Each number is 200 + 40 x the weight over its row's rms, rounded and kept within 0 to 999. Layers, rows and columns count from 0. The size before them is the row's rms in percent of the matrix's.

# layer 9 MLP up, 1024x384, rms 0.0833, rows 737-755, columns 128-255
105,135,155,172,108,187,156,195,187,243,298,159,151,304,204,233,218,225,279,224,211,213,174,236,229,269,158,179,157,174,220,233,225,185,177,224,193,188,226,144,168,225,226,172,191,218,214,203,113,223,186,151,183,178,160,156,254,189,257,158,226,161,131,288,197,278,195,196,225,149,276,310,191,163,140,155,187,183,175,239,211,236,261,192,191,160,259,183,196,153,176,273,194,182,166,252,106,220,203,229,236,199,182,206,181,205,278,193,220,185,189,268,208,184,217,195,151,203,186,224,206,143,261,274,196,218,209,187,156
099,240,277,203,174,186,170,185,193,243,174,225,218,144,137,195,267,168,241,152,164,219,227,158,212,194,240,200,233,177,158,235,206,244,180,118,224,264,193,244,208,200,311,195,221,189,255,155,255,252,147,234,173,214,222,200,233,169,239,210,239,226,140,227,319,251,205,239,201,199,233,147,201,255,230,174,219,169,232,203,231,243,198,132,179,166,238,191,241,177,271,265,154,197,202,214,248,117,235,243,175,285,217,232,244,206,153,220,203,219,221,207,277,220,202,283,181,194,231,187,253,171,198,223,252,119,170,203,248
095,217,211,251,181,191,219,177,171,118,197,206,192,165,191,188,219,266,189,199,217,184,215,199,217,136,123,229,292,239,234,181,188,182,93,173,166,158,250,219,221,222,211,175,224,141,178,221,197,159,260,203,168,154,174,165,176,234,210,157,261,147,185,149,223,175,184,232,247,209,215,195,191,142,202,213,196,206,205,244,179,239,268,227,243,202,190,261,256,205,235,172,202,230,152,136,175,176,137,96,250,182,173,184,74,198,146,232,209,238,229,235,207,146,209,197,191,199,151,179,241,214,145,202,148,130,229,219,284
102,172,189,203,156,227,201,179,170,177,229,225,250,252,246,109,237,146,214,181,268,182,195,235,137,212,169,217,256,234,193,124,243,132,180,221,209,183,245,217,184,230,139,172,235,205,227,154,188,167,193,267,166,150,145,280,224,285,213,212,212,223,204,246,230,194,250,233,196,114,215,209,230,194,219,144,209,178,201,236,226,168,148,286,119,178,162,186,318,223,191,245,214,277,252,195,177,182,220,198,198,148,196,232,288,167,152,208,141,276,210,173,211,182,249,159,239,145,146,210,147,137,162,171,254,283,265,168,237
098,135,259,198,199,210,196,255,208,180,174,171,157,153,182,174,207,249,260,194,177,203,212,141,169,196,229,207,134,252,182,201,228,193,154,207,280,168,144,179,186,149,209,298,201,182,216,237,197,177,267,176,167,173,173,267,197,218,154,134,214,249,232,169,292,224,176,107,215,144,180,165,193,215,291,191,283,146,203,276,184,181,144,234,185,197,170,195,192,217,297,195,208,148,234,215,220,237,189,245,291,127,264,255,244,244,178,179,191,194,192,211,117,173,174,253,206,214,89,263,165,207,199,211,206,138,185,195,215
096,98,134,217,246,184,228,191,158,200,219,169,223,267,192,230,215,156,146,234,208,229,200,198,220,197,186,177,169,158,260,270,236,211,199,191,150,168,156,218,202,166,222,230,200,137,259,138,207,280,211,187,184,263,182,263,159,153,197,163,216,147,252,149,188,224,234,205,141,188,276,154,221,170,237,233,178,167,265,205,109,232,138,221,143,155,132,143,211,248,195,251,229,168,244,247,210,201,210,157,152,234,184,136,185,169,234,116,218,285,208,242,275,165,228,218,237,179,173,181,247,262,223,160,210,251,257,190,256
098,253,203,186,253,191,224,241,177,267,153,182,221,270,216,147,192,116,218,208,181,191,177,228,150,171,175,224,181,260,222,178,222,167,221,153,197,145,200,157,216,256,239,88,169,188,161,162,167,123,156,192,181,225,243,187,194,246,165,169,300,254,219,259,173,225,144,161,131,238,236,244,227,221,240,226,179,220,151,261,158,227,238,204,213,152,125,176,177,156,179,237,193,193,195,175,145,193,238,159,128,207,201,304,220,249,194,257,196,177,207,200,190,137,209,159,159,238,156,169,160,277,222,203,217,195,196,238,133
109,205,211,255,108,137,186,187,219,139,215,274,192,219,183,241,202,190,162,234,220,190,152,200,200,163,219,222,252,231,199,202,230,250,248,222,223,179,139,221,217,200,230,185,220,158,244,171,187,260,174,188,189,193,228,202,218,219,227,172,141,157,190,156,143,214,157,176,211,169,160,142,275,215,208,161,153,240,171,199,166,133,193,190,177,199,180,230,210,223,250,116,231,248,273,268,219,176,182,214,282,150,132,197,262,232,207,222,198,178,213,238,148,65,194,228,207,254,182,186,226,228,167,236,189,291,122,152,225
099,273,278,264,179,187,209,192,253,137,204,219,213,252,156,181,222,145,193,198,191,197,200,210,205,227,262,222,196,214,225,209,119,237,135,277,176,217,105,241,155,190,242,213,226,153,151,213,265,233,206,177,134,236,213,271,113,166,220,160,229,221,218,197,199,244,198,202,211,258,230,153,241,134,249,229,211,242,170,165,216,193,273,265,177,213,152,236,218,221,209,250,115,283,276,160,212,145,185,189,173,185,146,222,261,212,207,172,174,225,216,158,156,237,147,209,187,138,266,208,274,219,164,184,120,226,210,162,179
100,204,184,108,227,305,160,176,285,236,208,194,180,180,264,197,178,246,128,135,175,199,172,120,262,236,156,205,161,235,244,183,232,207,223,201,217,137,170,209,255,176,162,167,159,149,188,273,191,193,226,204,182,265,240,157,210,215,195,211,177,240,134,203,195,170,215,187,203,165,277,264,208,159,227,184,175,162,174,241,211,216,196,218,207,154,242,203,221,227,186,201,211,262,159,299,231,178,226,197,160,205,207,211,214,203,184,131,193,176,159,209,185,141,230,256,228,163,189,190,158,228,256,212,218,215,188,210,164
093,286,216,214,220,293,211,127,166,182,195,206,227,184,269,265,202,124,243,249,120,176,208,258,207,207,229,195,249,147,260,208,173,164,176,175,208,189,157,207,161,209,228,126,185,141,217,213,255,270,153,172,181,148,200,281,205,252,185,211,236,212,232,248,171,215,237,81,165,253,188,190,232,157,210,174,210,223,180,209,169,215,177,226,222,170,255,195,124,209,241,186,186,240,137,170,221,212,199,162,145,241,163,225,277,139,150,131,272,245,141,217,197,200,224,194,166,259,197,121,218,183,220,207,209,140,199,143,135
097,223,178,164,248,222,154,163,190,252,174,249,159,212,255,202,211,256,221,211,202,216,242,100,206,151,176,223,185,210,190,232,181,172,214,206,165,232,208,199,158,286,156,175,161,219,176,146,232,154,186,189,187,214,191,128,211,247,185,235,246,164,267,225,200,184,223,242,172,235,128,213,250,208,162,203,208,176,178,172,183,204,171,186,138,137,203,93,242,248,162,155,238,206,191,182,180,193,287,259,178,264,191,174,257,159,210,184,216,171,299,195,245,265,209,230,251,197,154,195,184,211,246,202,289,184,174,226,249
101,188,195,242,152,172,260,203,243,147,170,181,209,189,220,195,176,203,201,192,193,181,166,174,213,155,283,172,185,199,239,215,159,265,225,240,196,234,206,188,165,219,195,225,164,165,255,203,244,214,176,174,228,190,276,211,274,193,321,190,209,325,199,170,236,128,216,190,193,218,185,183,217,264,244,225,205,198,204,252,240,184,183,105,209,239,174,191,184,202,276,181,157,233,204,170,183,183,182,205,169,229,114,206,217,185,222,249,185,239,209,183,126,272,144,161,186,217,153,155,187,221,183,161,212,168,213,258,149
099,207,134,282,140,218,190,173,167,220,232,255,232,165,205,250,167,196,238,140,196,191,169,222,175,160,223,190,189,204,274,185,186,205,184,214,184,221,166,190,227,229,222,230,255,219,215,262,199,242,181,269,237,230,184,156,219,164,197,161,219,238,198,181,209,278,185,182,238,191,156,305,150,197,215,228,226,256,199,198,228,203,165,176,135,196,140,209,177,176,249,219,181,142,189,230,239,204,155,142,193,194,120,189,234,269,255,265,185,236,204,185,185,153,239,176,281,201,189,272,237,216,199,191,237,199,197,193,252
102,240,161,211,235,230,191,191,200,182,218,219,169,183,185,165,272,103,190,147,275,225,175,186,245,167,228,176,210,190,193,221,267,183,171,201,185,171,142,196,242,188,158,229,166,164,192,182,258,190,205,266,262,166,243,178,170,148,205,230,246,198,157,292,225,142,170,262,202,174,228,183,155,141,236,193,147,299,217,128,198,241,212,119,177,246,235,268,197,184,191,138,163,207,120,193,200,194,199,210,297,230,150,187,173,232,187,294,217,174,211,254,207,214,303,242,210,204,193,206,180,189,248,224,217,164,237,145,204
098,208,206,188,188,193,173,212,238,223,170,146,235,224,189,179,171,184,186,272,274,183,181,272,187,201,230,163,211,208,201,243,242,215,250,173,218,197,149,179,192,194,197,179,155,167,241,222,175,244,264,227,225,155,235,142,215,280,184,189,212,274,187,171,236,224,135,196,145,203,210,125,246,221,274,194,205,218,164,139,214,230,171,254,171,257,227,131,206,106,213,114,223,233,190,132,286,159,212,164,316,93,168,230,171,195,182,191,178,197,237,226,172,171,169,190,151,205,232,180,269,226,156,195,210,220,145,214,185
089,217,181,215,252,228,200,202,224,207,215,237,262,231,209,180,162,245,205,174,141,218,210,218,207,237,184,211,251,161,203,220,250,214,258,111,253,197,222,105,210,198,147,280,258,117,198,157,162,245,198,193,218,208,230,211,209,181,207,303,222,199,218,215,268,214,166,248,200,175,300,212,110,244,241,256,187,142,167,207,245,182,243,156,123,208,237,180,165,204,234,164,180,237,234,254,210,165,177,211,213,119,180,202,233,153,156,223,236,230,167,130,200,173,152,206,226,222,132,198,208,255,187,245,166,195,193,191,190
104,140,208,218,278,169,186,243,207,174,212,197,122,189,275,80,187,210,267,261,169,180,246,223,178,144,145,113,174,203,149,255,192,146,148,234,162,274,138,210,271,170,202,253,115,236,172,205,185,178,192,171,188,162,234,177,245,153,169,128,303,196,150,175,160,129,214,266,150,195,242,216,223,234,211,221,236,197,135,170,208,246,209,264,257,229,217,207,136,169,128,190,240,202,221,191,220,202,133,217,204,82,231,238,192,134,152,199,225,154,165,220,147,254,169,193,245,223,174,211,231,241,189,238,154,218,252,249,188
097,196,255,236,172,145,206,208,101,145,247,155,167,251,196,165,177,235,199,144,184,172,207,144,185,201,203,229,208,223,188,191,259,178,234,164,193,147,273,214,179,152,230,196,204,139,222,288,254,208,277,168,181,299,271,203,174,234,212,202,191,228,181,192,228,228,122,230,175,187,253,215,204,121,194,218,201,135,175,226,205,274,155,303,290,210,209,120,240,147,192,240,205,153,167,172,203,227,224,238,172,194,218,238,165,269,251,245,280,114,205,208,229,203,236,260,197,180,175,197,181,202,207,177,149,217,265,233,221
# layer 9 MLP down (transposed), 1024x384, rms 0.0808, rows 737-754, columns 128-255
107,158,225,199,202,263,177,199,271,205,221,187,179,139,184,237,127,274,231,246,162,171,195,305,221,134,231,238,183,181,160,187,221,221,199,170,227,163,182,163,248,226,228,187,193,270,206,237,197,169,202,264,279,169,189,184,220,161,181,187,119,234,197,191,138,225,107,209,186,179,252,174,182,228,318,219,248,168,201,197,219,204,204,241,233,237,185,204,151,105,240,331,222,211,214,177,218,219,219,183,174,259,164,182,218,149,206,222,294,186,177,252,261,147,177,190,126,228,220,297,177,176,226,211,247,131,210,188,195
101,173,179,181,238,196,175,158,211,168,211,205,174,152,256,291,187,218,242,155,164,219,190,274,177,271,204,190,167,203,252,311,254,164,163,200,203,180,213,219,210,162,142,120,202,249,231,156,247,193,238,162,154,154,157,200,218,179,237,212,253,183,140,230,246,247,245,228,173,235,208,126,239,209,197,152,269,190,227,206,224,188,138,283,241,174,181,158,213,137,272,213,219,209,203,187,230,223,142,239,145,239,188,228,190,183,257,211,182,197,202,241,243,222,255,170,196,130,160,325,157,126,214,218,263,234,193,247,220
103,179,253,150,190,180,198,197,305,288,189,187,222,191,157,179,177,241,175,154,249,199,180,224,181,172,154,224,156,192,229,252,125,170,240,233,158,190,184,103,231,223,248,178,208,134,152,195,152,162,197,140,214,206,186,166,198,231,220,237,268,120,150,221,178,197,161,175,293,192,188,191,191,201,130,229,176,212,265,194,215,216,167,227,199,219,207,184,276,194,209,213,218,197,177,195,155,210,231,172,265,161,222,216,193,160,127,159,232,197,195,156,232,234,138,204,167,195,215,176,150,247,170,164,227,234,234,224,242
100,225,219,219,187,152,166,284,176,199,182,221,169,189,262,245,198,158,159,127,248,125,169,335,213,208,226,230,206,229,190,198,313,230,167,169,172,228,227,224,162,169,221,224,137,202,200,201,136,240,173,171,226,194,199,223,199,222,138,150,227,262,190,225,185,173,249,208,264,132,167,226,231,227,191,169,257,197,258,191,256,193,198,216,154,207,259,256,222,199,174,251,149,204,234,242,181,236,168,164,131,199,269,220,168,239,230,159,149,221,265,212,177,202,178,178,230,215,216,186,196,195,150,208,132,204,164,239,212
099,200,243,240,260,277,198,143,194,110,255,268,130,195,180,224,183,215,156,184,246,180,124,283,218,122,244,232,180,230,235,245,242,173,127,151,217,169,189,171,178,233,231,140,212,246,224,208,146,218,202,202,161,224,218,227,234,188,114,166,217,214,212,188,139,252,189,172,277,157,133,192,190,190,138,143,220,183,198,248,221,211,198,188,230,242,165,218,247,287,223,164,111,144,178,166,226,172,221,263,275,172,284,225,180,135,214,155,215,187,246,238,279,185,253,214,199,172,179,182,148,208,220,154,205,226,223,179,162
099,142,177,300,266,195,123,222,171,174,213,211,201,205,161,215,182,211,253,210,268,197,198,279,236,187,225,231,209,191,271,224,225,195,312,140,251,205,120,186,228,171,190,215,220,162,221,175,234,196,188,224,125,159,215,244,205,233,185,115,180,198,183,145,222,253,190,197,226,113,222,164,173,223,190,235,168,202,206,181,161,228,197,215,209,232,16,162,204,282,157,170,226,233,267,224,183,219,177,162,131,216,145,180,157,188,239,158,185,190,134,177,238,146,184,219,223,233,166,146,166,215,137,172,213,241,196,106,175
099,232,194,219,214,198,226,151,164,191,221,153,162,117,208,139,230,206,174,166,200,184,132,13,212,168,236,205,188,208,203,192,217,160,219,205,272,205,191,177,234,200,237,196,150,191,207,230,199,188,184,274,239,231,238,230,144,164,199,127,269,156,234,210,185,225,213,180,189,276,214,219,202,206,224,264,298,179,141,247,211,187,182,265,236,195,259,220,203,202,199,193,190,242,138,187,166,201,164,160,182,228,266,290,208,207,156,220,169,153,173,176,243,220,207,239,231,238,145,265,194,222,195,167,278,177,192,135,226
104,295,202,246,174,146,219,128,136,223,187,221,263,205,249,270,206,210,213,170,179,190,246,239,204,138,178,180,173,179,127,234,274,198,207,148,155,215,221,226,141,229,234,189,212,168,206,224,158,187,197,190,179,221,223,246,175,217,224,258,207,190,202,205,111,204,159,149,159,199,237,185,160,251,181,112,238,252,252,207,229,197,229,228,180,159,178,190,169,301,214,236,193,189,180,242,264,194,175,279,224,150,186,251,207,272,186,193,235,225,206,247,136,206,232,242,172,192,243,212,191,223,180,158,215,249,171,146,150
101,196,129,202,247,229,186,178,254,165,250,167,298,158,148,209,174,233,219,206,216,227,189,169,201,200,204,186,182,267,200,185,160,117,243,140,281,129,206,206,173,158,241,186,151,258,172,197,158,203,168,261,206,214,189,216,180,170,131,178,238,193,215,284,266,241,177,226,222,189,200,184,198,189,213,201,250,221,230,234,205,255,247,181,235,181,196,171,103,235,208,130,178,173,159,103,260,200,203,244,190,151,186,171,194,214,233,198,194,248,215,289,196,215,232,213,148,195,233,192,204,261,192,181,273,176,232,226,251
101,187,162,229,239,187,180,190,179,143,156,205,208,238,202,237,204,248,138,137,116,183,179,327,222,232,237,187,223,190,138,174,274,214,232,269,220,161,186,139,206,200,231,234,245,202,205,182,163,236,218,181,297,228,181,182,212,287,258,270,283,174,134,156,143,202,220,140,217,236,223,222,178,197,132,130,235,252,205,172,179,215,153,195,153,119,269,253,175,228,156,254,166,190,158,291,230,138,191,195,199,200,256,187,212,191,178,214,259,148,220,193,165,182,188,158,215,183,189,229,221,263,210,198,199,183,248,235,118
094,182,239,243,219,277,246,206,149,190,187,244,145,188,166,177,216,237,208,173,179,162,203,82,208,162,197,156,244,142,202,184,184,253,214,199,155,235,171,167,192,92,174,237,223,141,159,191,298,232,205,177,147,249,138,160,262,195,194,202,199,151,183,191,202,270,218,252,208,252,254,205,292,208,111,206,208,236,238,231,203,162,223,174,221,200,142,191,183,234,121,216,236,181,191,214,216,170,241,170,243,195,163,189,215,265,188,314,246,192,184,125,178,256,251,215,180,203,261,236,177,198,208,225,208,132,219,278,99
093,254,269,206,196,200,126,257,141,194,174,246,213,244,192,259,134,103,147,293,236,279,168,266,209,210,218,277,195,186,221,138,222,230,191,203,248,183,285,220,199,222,189,221,203,191,134,224,174,254,286,158,215,278,219,221,165,184,267,138,110,216,229,198,208,237,264,213,250,168,142,212,249,145,230,257,182,204,224,184,265,193,231,200,240,220,229,244,141,66,181,217,115,211,204,167,176,234,212,283,155,212,205,209,283,168,174,237,155,231,249,265,203,191,168,203,212,210,128,202,100,150,217,206,164,177,252,226,184
102,177,203,237,154,282,212,187,192,170,201,201,225,155,201,209,145,260,229,161,175,252,183,307,179,148,189,229,199,258,174,192,302,151,197,229,220,180,186,239,251,80,171,122,198,246,246,153,239,221,146,214,211,222,232,234,181,156,165,188,167,267,243,179,246,173,208,237,239,163,204,194,172,262,191,228,207,251,235,157,151,191,206,133,154,205,228,194,180,226,181,198,186,150,192,265,155,269,276,270,203,256,188,160,151,174,211,230,255,243,182,161,230,168,200,220,247,186,264,215,208,182,175,260,274,243,206,260,172
099,172,270,240,196,244,199,232,195,241,219,190,257,264,251,225,148,220,224,198,253,214,206,105,196,173,269,116,154,227,210,164,223,137,157,160,218,235,323,185,214,233,207,124,167,179,220,181,196,242,172,231,136,215,248,195,179,234,183,174,116,118,233,108,235,170,195,217,204,211,203,141,159,233,189,208,240,243,166,241,251,150,179,241,138,136,177,156,217,246,232,235,235,216,187,235,134,83,225,211,196,113,175,224,179,214,181,199,251,176,122,163,211,249,186,195,202,184,168,153,232,232,159,156,224,140,201,166,227
099,206,169,243,148,265,179,188,180,183,199,142,211,186,211,244,124,222,194,234,218,189,151,380,148,219,189,216,239,156,146,215,236,215,302,126,186,242,217,254,231,208,226,194,165,228,115,177,234,201,178,199,177,195,206,188,195,105,171,220,201,231,151,183,228,192,265,173,147,136,206,240,217,214,213,209,148,183,290,197,124,158,168,230,229,257,107,252,235,200,237,158,234,222,139,152,224,217,151,189,177,164,220,189,196,245,145,233,113,153,166,170,185,218,236,223,237,125,258,138,154,224,216,175,154,178,261,253,126
094,180,158,179,248,207,230,238,210,241,254,252,269,131,166,190,223,167,209,185,240,144,238,178,205,192,179,168,209,203,259,207,271,296,189,219,217,150,160,200,205,171,184,212,169,305,228,224,209,251,221,176,178,226,197,188,179,156,254,205,221,184,228,183,206,217,192,202,182,225,240,143,286,275,214,208,192,219,59,269,201,217,265,188,236,211,213,108,188,154,200,212,184,223,235,198,190,164,247,184,179,203,229,164,209,143,208,248,223,201,140,287,198,164,152,272,122,137,194,210,215,240,164,158,154,202,176,205,219
092,150,240,113,169,200,153,192,151,155,187,240,195,119,187,213,158,195,102,234,129,236,196,212,209,229,169,155,244,181,216,249,191,182,212,196,164,250,179,126,201,269,176,179,213,138,167,232,233,194,252,142,245,191,219,215,204,242,215,202,180,204,187,174,275,251,201,239,264,215,266,175,206,209,211,266,222,181,192,230,195,208,196,231,246,116,140,163,152,144,216,238,195,267,222,222,183,270,238,193,236,178,208,216,238,222,204,208,201,183,254,236,224,270,209,197,199,152,174,266,245,182,145,152,179,295,213,171,176
098,219,170,164,198,193,196,218,185,115,193,206,186,183,209,165,152,205,238,195,157,161,162,194,139,275,152,271,266,219,188,203,158,179,230,169,219,247,236,181,194,245,149,199,107,205,178,229,215,266,234,164,247,218,150,218,152,249,187,144,190,248,213,202,203,238,202,234,180,171,221,238,127,231,183,226,171,134,199,239,171,172,199,185,201,167,219,217,222,185,152,177,275,155,130,168,148,256,253,318,243,214,254,241,139,240,130,134,169,260,199,193,197,178,149,144,216,212,117,168,154,220,230,152,192,211,224,155,210
# layer 9 MLP gate, 1024x384, rms 0.0785, rows 738-755, columns 128-255
103,158,195,121,183,213,190,234,246,176,173,102,207,183,243,196,223,134,227,220,221,192,133,274,159,251,224,217,155,189,195,222,176,266,210,198,255,177,225,222,235,115,222,277,190,196,217,243,179,168,219,201,227,164,182,151,212,221,180,136,194,254,197,218,221,205,138,176,177,132,212,189,190,221,157,131,219,261,202,213,189,185,185,250,144,180,177,234,299,160,201,134,196,125,197,185,173,227,250,213,202,227,200,203,200,150,158,225,134,219,232,264,154,238,248,212,212,176,144,187,215,204,233,178,193,189,282,192,224
102,172,230,207,166,165,245,231,226,200,144,193,167,221,259,240,134,218,152,267,248,288,181,144,164,159,304,170,158,243,147,204,221,244,276,167,164,221,201,182,145,158,214,242,253,148,211,140,137,150,179,194,155,185,230,252,230,339,211,240,180,217,237,156,208,242,279,244,136,196,175,213,229,220,128,214,247,184,137,184,259,209,139,163,156,239,191,221,196,239,227,288,225,154,238,168,182,161,348,164,276,258,233,162,213,198,188,227,202,234,225,220,163,180,175,254,226,165,128,183,200,151,225,191,208,170,197,190,297
097,201,155,158,237,252,197,256,147,174,181,232,137,202,174,162,244,162,165,158,220,203,213,175,203,176,170,178,168,210,219,223,200,158,211,250,175,166,281,272,211,207,285,214,176,195,130,195,273,232,172,235,263,153,105,135,260,245,219,253,154,202,237,198,184,212,212,173,193,199,189,167,203,135,233,202,220,204,229,242,227,248,194,220,230,141,207,315,217,191,278,254,253,263,172,221,121,190,270,204,239,208,307,219,265,240,156,176,196,217,189,170,252,160,184,209,223,194,224,146,186,266,155,261,191,163,156,190,269
097,173,146,164,161,179,237,180,160,115,186,207,237,158,153,136,196,140,167,228,190,246,156,221,235,218,203,249,178,181,187,199,196,190,118,275,212,173,224,216,232,211,278,190,193,197,210,177,206,192,198,173,224,222,241,201,180,254,168,159,152,136,175,167,224,187,177,203,209,188,268,240,108,168,114,196,133,193,202,158,202,202,212,241,207,242,202,158,208,205,185,241,176,208,209,171,302,179,248,176,217,210,239,173,248,252,241,250,153,204,271,178,191,200,254,221,221,234,192,211,196,210,223,177,149,139,194,199,202
103,196,145,173,193,160,230,122,223,196,184,191,160,279,189,212,155,172,218,219,189,172,221,185,188,267,264,172,214,191,242,231,262,242,175,200,209,237,281,212,184,198,208,260,183,170,181,235,257,250,170,177,156,112,219,212,171,196,131,112,230,120,170,234,203,163,236,225,149,127,221,186,200,173,248,203,197,270,234,83,221,233,261,202,149,230,187,200,233,168,264,192,218,239,249,198,172,177,208,155,200,198,267,171,271,174,169,263,185,110,165,200,125,185,223,247,201,202,208,152,199,166,140,84,249,193,216,113,198
107,165,192,181,247,160,143,155,154,186,215,231,188,238,166,216,211,303,78,258,251,195,205,252,156,234,216,174,203,172,144,212,184,218,223,205,127,182,167,178,183,209,248,170,147,203,180,138,159,162,216,263,170,263,190,272,185,158,210,213,204,271,192,214,140,193,235,209,209,287,199,188,158,126,185,87,133,222,135,240,226,205,217,233,266,148,213,179,189,205,243,172,188,192,265,219,165,200,225,201,237,124,177,176,147,202,214,184,235,238,261,182,169,140,195,108,200,183,189,195,185,240,160,190,167,229,260,199,207
097,136,203,283,134,245,119,212,174,210,229,254,252,277,226,169,171,177,232,207,171,251,187,89,211,153,204,193,226,200,185,167,167,207,208,243,181,162,251,117,159,116,184,219,270,247,218,202,182,274,147,131,163,225,153,233,212,165,214,213,171,216,245,193,243,160,165,195,190,118,226,243,240,194,236,241,164,131,155,205,316,189,175,162,147,211,236,219,154,212,193,206,215,221,224,206,159,173,178,137,297,185,139,167,238,149,206,203,164,243,228,213,131,181,172,198,233,164,210,208,166,221,167,162,200,192,144,199,141
103,137,146,191,142,199,240,150,212,223,217,160,219,215,206,202,242,188,233,187,220,220,227,166,205,160,188,88,166,210,173,219,204,140,161,148,153,199,173,151,138,232,220,245,175,164,203,146,252,183,216,224,243,218,195,248,264,260,198,156,197,187,183,168,259,112,210,149,244,190,301,202,203,268,186,247,210,140,141,218,172,184,195,209,124,204,246,243,168,202,216,195,211,243,215,136,181,261,194,268,236,205,166,174,199,213,215,158,215,184,217,137,206,165,154,239,243,194,168,207,207,319,130,179,206,195,210,213,197
098,208,180,148,163,209,113,200,230,185,94,156,180,234,174,150,192,132,183,126,188,174,139,193,215,290,150,225,192,187,206,206,200,149,196,203,196,181,199,200,253,187,256,98,160,210,239,206,183,237,132,188,204,270,223,224,242,243,145,232,159,231,239,204,231,136,214,203,276,161,206,190,196,175,187,189,140,190,189,250,123,261,252,157,212,197,224,174,189,178,243,262,94,172,142,288,206,236,329,193,197,255,239,207,257,242,197,126,205,224,124,179,264,245,161,165,148,125,269,182,267,197,202,197,214,168,167,273,142
099,182,189,196,189,199,242,125,196,210,229,263,172,180,218,276,220,191,226,212,158,258,203,292,263,249,199,245,163,188,137,209,235,196,256,171,223,219,236,166,107,195,195,161,232,201,184,139,191,162,243,259,193,216,177,159,208,221,211,220,265,170,168,149,162,172,258,145,161,171,120,208,208,233,236,195,196,156,158,174,193,247,198,223,135,173,214,189,200,171,237,233,140,187,197,209,258,196,219,178,262,151,219,189,269,204,138,171,197,157,281,138,194,257,264,180,208,127,157,170,190,158,119,163,154,208,213,164,246
091,170,98,212,126,174,190,240,175,252,229,147,209,194,217,164,207,152,188,204,163,138,202,195,204,223,234,142,221,185,238,172,278,175,163,202,165,232,198,203,155,225,193,174,203,185,203,217,210,138,213,217,249,219,170,222,195,126,234,220,209,216,208,172,224,246,238,199,235,176,313,229,54,170,184,318,198,241,189,162,242,263,197,180,278,327,211,192,231,177,309,286,219,212,216,232,186,220,162,110,217,180,261,177,168,121,224,182,181,191,126,178,272,182,156,219,182,149,250,244,199,179,258,232,152,201,197,149,218
097,236,153,255,194,159,117,161,172,279,165,183,205,140,221,180,263,245,197,157,265,181,208,164,193,179,130,140,186,208,184,200,282,141,218,163,272,205,315,199,228,153,209,227,199,187,219,157,188,171,228,182,94,220,221,195,154,182,156,151,267,225,156,183,208,167,205,217,169,215,255,211,240,185,197,200,199,248,192,154,132,83,221,234,193,195,154,172,257,163,186,270,229,164,195,149,120,204,228,210,217,196,228,123,187,214,183,125,179,195,204,245,238,223,232,246,195,252,232,194,167,179,247,150,300,257,199,205,176
100,228,203,206,237,221,206,259,158,163,155,226,156,191,191,222,228,208,194,186,183,219,206,235,165,239,140,210,209,225,223,169,266,230,184,250,328,123,221,287,225,207,189,188,206,165,191,258,195,176,181,270,227,205,121,200,179,176,277,251,207,273,115,234,213,173,230,168,184,176,195,215,170,196,266,141,157,188,232,202,191,196,232,203,226,206,154,202,191,132,224,176,215,146,242,167,255,174,185,270,193,135,218,182,197,171,216,177,239,200,213,214,219,261,213,187,231,239,232,181,187,194,213,254,265,263,217,202,153
093,162,173,178,208,189,184,208,241,139,172,142,230,257,194,195,218,171,196,120,240,192,229,159,135,214,206,173,228,166,106,227,145,250,129,241,243,225,222,230,176,216,211,256,135,205,216,183,266,166,250,156,260,170,233,131,249,158,177,229,151,201,170,190,237,265,197,172,216,224,249,140,182,151,159,234,169,215,206,200,228,210,182,189,235,194,224,241,181,182,253,171,232,219,234,156,216,235,213,96,200,175,211,128,137,180,187,159,125,188,292,228,166,193,208,140,155,214,177,153,200,266,186,205,197,231,165,236,213
100,171,242,199,165,199,196,212,199,242,208,227,214,227,216,151,169,226,246,238,239,117,138,177,246,209,116,178,171,217,235,105,218,235,150,246,224,191,229,133,225,210,177,208,180,204,169,255,160,208,183,220,198,175,159,189,180,168,178,126,223,247,232,273,228,132,170,243,199,187,189,179,240,157,196,148,226,139,206,241,271,219,275,193,220,187,164,95,219,185,209,202,219,237,253,251,215,171,218,261,254,222,190,150,233,192,187,147,128,206,195,159,179,256,195,250,236,195,127,158,226,204,114,188,203,249,254,239,273
094,217,184,230,165,267,140,122,256,171,217,204,177,260,268,160,248,218,141,253,136,172,219,194,225,204,234,230,213,179,180,127,183,177,164,176,197,248,178,203,230,184,186,199,156,176,217,261,259,173,192,229,187,243,180,209,220,238,307,247,181,187,181,182,259,178,221,233,167,236,137,256,200,156,248,250,264,219,275,181,161,213,207,253,145,267,246,163,201,148,232,224,186,209,198,221,245,183,97,218,163,106,215,203,251,238,150,223,170,184,230,215,236,193,179,188,265,220,226,268,169,204,183,224,179,253,147,171,200
100,216,223,171,169,184,185,186,303,200,236,115,255,205,174,275,205,138,193,217,238,203,147,200,240,238,106,206,172,154,207,212,215,192,208,170,182,158,205,160,200,206,170,198,260,171,183,290,220,210,133,208,187,215,186,177,129,176,267,170,188,169,195,256,271,156,260,166,125,163,269,131,142,159,159,258,284,189,173,218,202,192,196,208,136,155,199,240,183,108,162,218,149,178,194,230,236,141,197,258,247,297,167,248,217,222,253,171,184,273,173,107,203,210,202,208,163,246,135,164,147,204,95,199,286,234,247,163,259
099,270,243,257,164,260,226,206,180,255,268,305,151,217,211,293,133,223,224,207,163,121,213,156,251,213,196,243,139,157,206,208,232,164,160,180,231,177,215,167,255,218,191,168,266,210,168,205,286,198,232,186,176,261,187,248,152,254,140,233,123,228,130,217,151,145,182,174,203,284,256,232,191,275,258,263,134,161,184,194,167,145,212,190,246,222,134,244,227,214,271,137,187,246,196,222,171,147,201,138,197,170,233,144,180,182,156,300,168,255,207,262,187,151,185,251,181,230,136,170,219,173,245,222,165,159,263,187,221